Weights of a small GPT-style language model, trained from scratch on English Wikipedia.
Size: 10 layers, 18 heads of 64, MLP 2048 SwiGLU, vocabulary 13015, 103M parameters.
Architecture: RMSNorm before each block, rotary positions.
Training: a variant of Adam for these matrices, 9430 steps.
Each number is 50 + 15 x the weight over its row's rms, rounded and kept within 0 to 99. Layers, rows and columns count from 0. The size before them is the row's rms in percent of the matrix's.

# layer 4 MLP up, 2048x768, rms 0.0261, rows 1166-1191, columns 0-127
096:78 62 56 47 44 30 52 30 44 43 61 80 56 54 37 37 44 41 24 70 45 62 63 55 75 28 44 22 40 60 39 35 23 50 42 68 18 67 55 81 62 53 48 59 45 43 33 30 41 60 27 33 62 38 57 83 45 60 37 25 53 42 50 49 31 39 34 73 27 61 52 41 64 61 50 47 49 57 50 62 47 25 50 58 47 39 24 42 59 28 50 50 52 61 32 23 59 65 57 42 83 31 52 44 56 63 30 54 45 55 47 57 55 65 39 62 48 52 61 64 33 32 49 62 62 77 72 46
098:37 70 56 49 56 34 45 53 61 31 30 82 70 76 50 58 50 50 27 38 45 65 50 60 30 58 55 29 68 36 62 51 59 39 35 37 66 64 20 03 57 35 18 54 59 51 49 52 61 51 46 59 70 48 60 50 37 45 25 82 51 39 62 59 56 58 18 81 40 61 65 50 56 46 62 75 66 38 66 49 32 44 39 49 67 27 36 69 72 48 67 10 22 60 85 65 47 26 61 60 53 64 81 23 39 43 34 59 52 62 70 11 12 54 61 75 69 30 66 51 57 47 61 64 36 42 51 50
100:64 84 78 45 55 53 62 25 61 35 47 47 42 46 27 69 34 58 22 55 59 44 46 48 47 35 49 60 45 30 32 34 58 50 56 72 18 42 12 55 60 47 45 54 59 62 25 29 48 56 37 43 70 52 58 52 30 53 62 50 26 71 48 76 77 39 52 55 42 45 60 22 52 10 34 69 64 41 77 61 34 73 46 43 37 62 43 41 65 39 51 38 32 52 43 69 32 54 80 28 38 56 61 21 61 39 44 37 45 75 52 78 31 46 47 25 52 67 48 68 56 71 79 32 75 32 58 57
096:62 83 58 55 34 23 28 66 99 60 66 60 55 59 44 82 41 71 43 67 43 73 65 60 55 45 49 70 41 54 52 44 44 41 61 60 45 73 62 49 57 30 54 44 76 65 31 71 43 73 40 66 73 64 66 45 63 68 66 50 50 27 42 60 20 27 77 42 45 51 55 27 62 40 66 63 29 52 65 39 47 33 42 16 56 54 46 53 24 40 42 69 80 52 39 55 45 49 45 71 44 31 39 25 49 50 53 25 40 49 46 58 67 47 54 34 45 40 34 64 41 34 45 42 54 62 65 57
102:71 54 42 58 68 71 44 46 59 65 61 46 62 50 29 52 45 42 43 47 58 38 54 38 36 40 54 45 36 67 52 54 32 42 64 80 38 45 57 43 57 67 57 40 46 49 43 47 37 29 99 33 53 55 59 38 79 26 45 57 49 57 36 54 58 31 81 62 53 27 45 44 52 39 00 36 57 50 65 50 35 53 46 41 65 59 54 44 46 13 63 61 71 50 66 66 45 69 48 15 61 31 51 58 30 73 42 45 67 79 66 56 27 60 43 44 48 70 18 49 52 80 58 56 26 47 67 40
105:49 57 29 44 56 39 53 26 54 57 41 35 60 59 52 49 53 63 63 64 52 32 81 80 44 36 66 40 38 53 50 40 61 61 49 64 41 49 67 46 45 34 74 37 53 50 34 44 42 37 46 51 73 57 38 53 50 64 47 59 61 09 57 62 67 39 66 30 61 84 30 74 49 53 63 49 48 45 61 41 32 53 34 47 49 30 71 62 42 43 29 44 38 80 53 48 49 56 66 52 34 42 76 63 46 55 61 31 82 69 88 51 59 35 59 70 73 70 58 58 49 55 46 39 48 75 38 51
100:52 74 31 56 42 14 47 31 52 59 80 44 60 45 50 38 45 37 50 58 45 26 52 47 54 27 28 48 25 64 64 65 36 65 66 25 44 54 46 54 75 34 52 33 32 62 37 56 53 61 53 42 15 56 52 17 62 27 37 16 41 33 54 43 43 39 58 65 48 33 50 77 53 55 70 35 57 57 62 30 42 75 69 63 47 62 45 82 34 37 53 44 39 38 41 40 58 82 51 42 47 53 42 28 48 31 66 40 61 70 34 78 58 53 57 17 48 39 25 44 64 50 62 31 65 45 18 34
098:24 79 43 58 31 48 40 08 40 21 29 27 35 61 64 41 74 72 41 33 61 70 63 52 48 34 37 59 51 24 73 76 69 37 56 49 66 28 59 52 40 52 32 30 68 36 43 24 60 33 37 49 47 61 45 47 43 79 68 50 44 42 38 52 42 34 54 46 46 53 43 48 53 59 70 47 55 58 63 52 39 37 13 54 65 54 72 73 44 36 65 58 60 48 53 46 41 73 59 40 70 49 63 66 62 47 69 24 58 24 43 56 53 62 62 54 54 43 56 46 23 62 26 28 43 42 48 50
097:33 34 49 74 43 59 46 77 26 40 62 57 91 54 18 30 38 72 17 25 43 55 75 38 47 62 49 34 49 48 58 49 63 72 73 37 64 47 44 40 29 49 41 80 54 44 46 38 63 42 29 20 50 35 44 49 64 59 34 63 61 57 27 66 43 46 79 39 51 40 46 55 56 87 39 66 37 57 21 82 53 65 61 31 35 63 41 34 55 35 66 10 50 25 49 62 45 20 73 56 11 50 29 29 58 48 78 28 54 31 62 47 46 53 50 61 53 54 41 60 67 48 57 49 45 81 53 44
105:73 54 43 63 25 32 65 58 67 42 66 35 48 38 44 63 46 63 92 48 39 40 15 53 76 38 28 41 70 40 49 25 00 50 54 45 31 34 53 64 45 57 58 10 40 59 40 25 48 37 59 37 72 66 51 30 74 49 23 80 60 67 51 36 55 60 58 25 37 91 47 40 53 33 45 50 61 44 44 34 42 54 53 46 39 58 60 39 27 54 67 25 58 24 11 54 55 66 43 46 58 40 57 57 49 58 34 28 39 34 70 55 61 40 89 21 59 50 63 33 40 63 67 71 46 49 54 67
099:62 43 49 38 48 25 68 60 79 62 21 66 40 49 60 34 32 48 81 31 47 58 40 56 34 46 69 77 59 44 68 39 52 21 50 45 52 41 58 57 58 48 43 34 53 73 27 81 38 54 39 51 41 51 36 60 37 41 46 46 55 45 35 55 36 40 28 41 61 45 45 74 80 52 26 53 68 66 55 34 44 78 31 59 58 53 55 44 25 45 49 73 53 45 56 40 34 45 50 72 50 61 71 62 53 88 41 60 46 47 72 32 62 49 51 65 43 54 64 59 25 49 28 60 38 69 41 52
098:59 55 55 65 66 53 74 56 59 70 61 56 70 64 79 55 39 45 44 32 62 49 51 64 72 23 57 71 28 68 34 50 46 58 71 38 53 43 34 38 60 37 47 47 23 70 54 35 67 37 45 62 45 62 56 41 36 59 61 32 39 54 70 45 40 45 16 65 66 38 58 57 34 40 69 34 36 37 58 40 52 48 57 28 16 43 48 32 52 82 39 45 50 70 39 39 31 82 70 46 62 51 62 09 45 53 41 17 27 69 74 46 25 58 46 39 32 47 49 71 47 78 66 33 50 75 55 46
098:48 36 59 28 43 55 70 30 44 44 44 68 32 30 53 52 53 65 18 54 48 60 36 42 16 50 45 83 49 46 39 54 49 71 46 23 29 65 27 67 44 42 57 34 67 38 49 79 35 43 51 68 57 61 46 35 43 40 63 60 76 44 71 61 84 31 26 31 43 61 54 47 48 52 47 37 41 47 44 34 61 49 57 51 41 42 48 35 43 24 34 38 55 65 24 66 75 68 13 47 51 27 28 24 68 43 50 50 66 41 21 42 46 60 56 64 63 79 53 64 51 75 49 42 39 40 66 64
103:80 42 22 36 58 46 45 53 54 49 31 59 48 65 61 67 35 35 49 63 34 62 44 44 69 71 46 29 59 55 41 56 28 29 43 48 58 43 54 40 76 68 48 47 85 31 48 46 56 78 65 54 46 69 61 22 48 60 57 59 33 43 28 53 56 49 40 44 51 43 59 48 50 47 46 44 89 40 41 26 72 72 44 39 51 48 35 64 54 46 56 73 31 44 51 53 44 57 60 41 71 75 58 33 47 52 45 51 55 50 54 81 18 47 53 46 48 16 37 32 63 90 71 82 68 58 51 45
099:55 51 27 72 70 25 47 66 66 61 52 24 48 63 88 53 62 37 40 41 67 27 44 44 18 62 66 63 43 30 59 43 42 16 35 51 49 46 52 49 56 42 15 70 56 53 43 58 45 35 43 46 36 45 28 42 65 19 45 52 21 46 45 66 60 86 49 74 36 67 64 68 63 57 36 30 59 51 58 59 58 43 51 54 41 44 33 63 45 60 62 47 45 57 68 52 39 54 52 73 34 59 43 62 36 55 30 58 57 57 35 82 45 50 28 43 44 56 39 43 44 64 30 43 54 29 48 42
098:63 64 51 55 68 52 72 48 44 19 54 47 66 49 62 56 39 51 68 31 36 36 43 48 59 58 44 28 40 64 30 58 32 70 43 43 55 43 24 70 64 35 20 64 40 58 62 41 52 50 44 19 70 52 51 53 45 52 31 48 48 32 33 73 66 71 37 67 61 36 58 36 57 35 38 71 28 56 20 58 30 71 42 25 49 50 60 60 41 47 55 66 61 00 45 54 32 68 69 40 53 59 68 23 36 50 31 60 53 55 36 32 21 66 43 60 41 60 59 64 60 42 41 48 45 55 46 61
099:78 48 29 68 38 72 61 88 47 42 58 54 46 70 41 51 25 62 62 71 54 40 41 53 60 70 47 59 04 87 50 68 71 50 36 50 72 62 42 43 62 43 45 47 45 18 51 53 55 51 69 41 27 43 45 43 47 52 61 58 47 40 55 52 55 38 66 62 32 44 43 81 73 52 48 37 79 45 35 70 30 47 49 49 30 44 53 51 41 64 72 55 65 38 72 61 49 54 84 48 64 10 76 49 28 31 42 58 45 46 42 49 59 59 31 68 82 21 47 52 25 77 38 30 43 36 30 31
098:65 55 40 83 41 53 55 42 61 60 45 50 67 62 43 37 65 46 57 50 56 33 65 46 75 49 52 61 55 46 49 63 67 70 59 54 57 61 30 62 71 49 54 60 67 17 47 56 39 26 54 45 37 50 51 46 59 32 58 66 75 49 49 65 42 59 61 53 44 58 38 30 49 50 48 24 46 65 54 57 39 20 50 53 38 75 64 51 50 68 63 63 50 38 66 56 67 73 52 39 67 57 71 57 67 61 77 62 47 47 46 48 31 47 32 35 90 38 26 71 54 61 59 45 24 26 71 26
099:32 26 34 49 63 63 43 58 39 94 46 43 54 37 57 47 64 34 53 48 58 46 39 55 18 52 65 30 21 57 52 48 34 41 62 55 21 43 60 77 42 60 72 34 51 63 58 44 53 21 46 61 50 36 48 57 44 59 55 40 61 47 44 79 42 44 43 70 56 54 48 63 64 65 39 31 39 35 60 48 44 31 42 51 38 23 33 48 36 44 39 48 36 43 35 46 49 52 55 48 48 31 80 25 34 46 44 62 54 53 25 46 49 27 55 44 44 52 67 44 40 56 53 57 83 57 36 76
100:45 55 61 47 52 58 44 58 63 23 67 68 35 78 36 46 67 27 61 51 39 46 70 55 40 78 65 39 43 40 54 45 76 70 69 40 01 46 49 51 36 39 33 60 46 83 43 23 42 64 43 51 45 35 43 29 72 59 69 46 50 43 63 53 52 52 61 64 54 35 55 55 12 70 56 59 61 32 59 49 69 27 35 39 44 60 69 61 33 53 39 46 75 57 70 64 41 73 29 44 48 39 42 46 36 51 59 71 52 45 56 49 32 41 64 42 73 53 53 48 64 52 54 52 59 75 20 58
099:61 81 25 71 50 63 37 50 36 55 67 59 47 29 51 49 42 59 39 52 45 49 27 48 53 54 75 45 60 76 19 36 47 44 00 72 58 49 28 52 36 78 48 51 42 29 67 50 74 62 40 70 62 32 63 25 48 44 51 71 70 27 67 65 61 66 58 47 58 41 71 52 32 44 48 28 43 39 49 26 39 37 48 33 47 60 48 31 45 29 53 37 34 81 36 33 09 62 62 37 40 59 62 40 54 60 44 63 51 41 80 47 43 36 82 37 49 14 56 60 59 53 52 37 38 33 45 75
098:44 74 56 79 68 43 54 69 48 55 66 64 34 43 61 74 44 30 38 36 50 54 51 52 44 78 44 38 44 32 62 27 43 66 62 50 57 49 28 60 57 52 56 50 75 14 32 47 58 30 59 29 61 75 61 34 33 47 75 38 42 63 68 39 53 57 74 58 42 49 37 61 42 69 37 35 45 54 44 47 42 47 38 42 43 52 80 58 24 50 58 50 32 48 64 55 59 46 38 68 40 49 45 59 27 63 38 81 43 50 39 71 67 72 32 53 32 41 42 63 59 51 60 42 43 44 65 72
097:47 64 76 56 46 28 40 83 29 58 41 19 73 25 44 47 46 58 42 64 56 62 37 42 56 65 40 42 56 46 70 51 40 51 57 35 72 64 32 41 35 61 52 50 51 59 48 42 67 57 57 30 69 57 48 20 31 56 52 54 27 56 37 38 75 59 54 45 48 51 41 39 47 45 46 41 54 58 77 75 30 33 61 60 42 45 62 65 59 37 68 50 48 21 63 69 61 74 56 43 55 57 48 40 56 56 30 36 09 41 58 45 80 40 61 47 51 64 25 60 30 58 59 33 61 44 44 13
100:18 33 30 63 41 50 66 41 49 42 37 09 44 30 28 44 62 33 54 46 57 51 21 49 60 48 47 27 71 64 46 27 45 49 31 59 55 55 49 59 33 48 47 63 42 44 30 54 37 48 49 38 36 61 47 49 44 42 36 38 49 72 64 13 47 52 36 64 52 22 66 69 52 33 44 52 64 49 48 43 47 71 36 40 57 11 24 59 61 42 54 31 20 53 40 40 58 47 27 61 57 47 51 56 36 54 13 36 50 30 47 63 32 39 20 55 51 35 39 48 30 44 71 53 60 72 24 68
100:41 36 39 58 60 54 46 57 42 56 37 62 73 52 63 45 30 25 47 31 63 52 46 45 49 75 26 59 53 64 52 89 45 52 55 55 69 36 51 42 40 20 79 53 50 43 40 34 61 76 52 51 45 42 27 26 39 69 75 39 54 68 43 29 11 53 31 26 26 49 49 45 39 48 64 57 61 53 56 75 46 60 33 30 39 60 49 64 73 60 50 39 46 57 27 37 23 67 85 68 81 70 61 68 60 37 69 48 53 45 13 31 46 54 26 26 62 47 22 53 40 43 39 52 57 08 75 55
101:65 40 76 39 48 34 36 30 61 32 63 45 37 46 45 49 60 41 40 24 87 16 87 49 63 74 47 45 44 63 18 64 47 39 54 65 39 66 33 50 46 34 60 65 82 62 43 55 56 46 42 77 35 49 45 48 44 32 49 46 59 40 54 51 65 34 26 55 55 31 61 59 45 51 67 48 56 55 50 59 25 62 51 67 46 50 53 70 62 39 14 45 29 51 30 32 37 73 51 54 38 38 44 68 22 59 75 96 39 55 58 59 50 39 44 45 54 33 52 62 57 75 49 46 58 63 48 71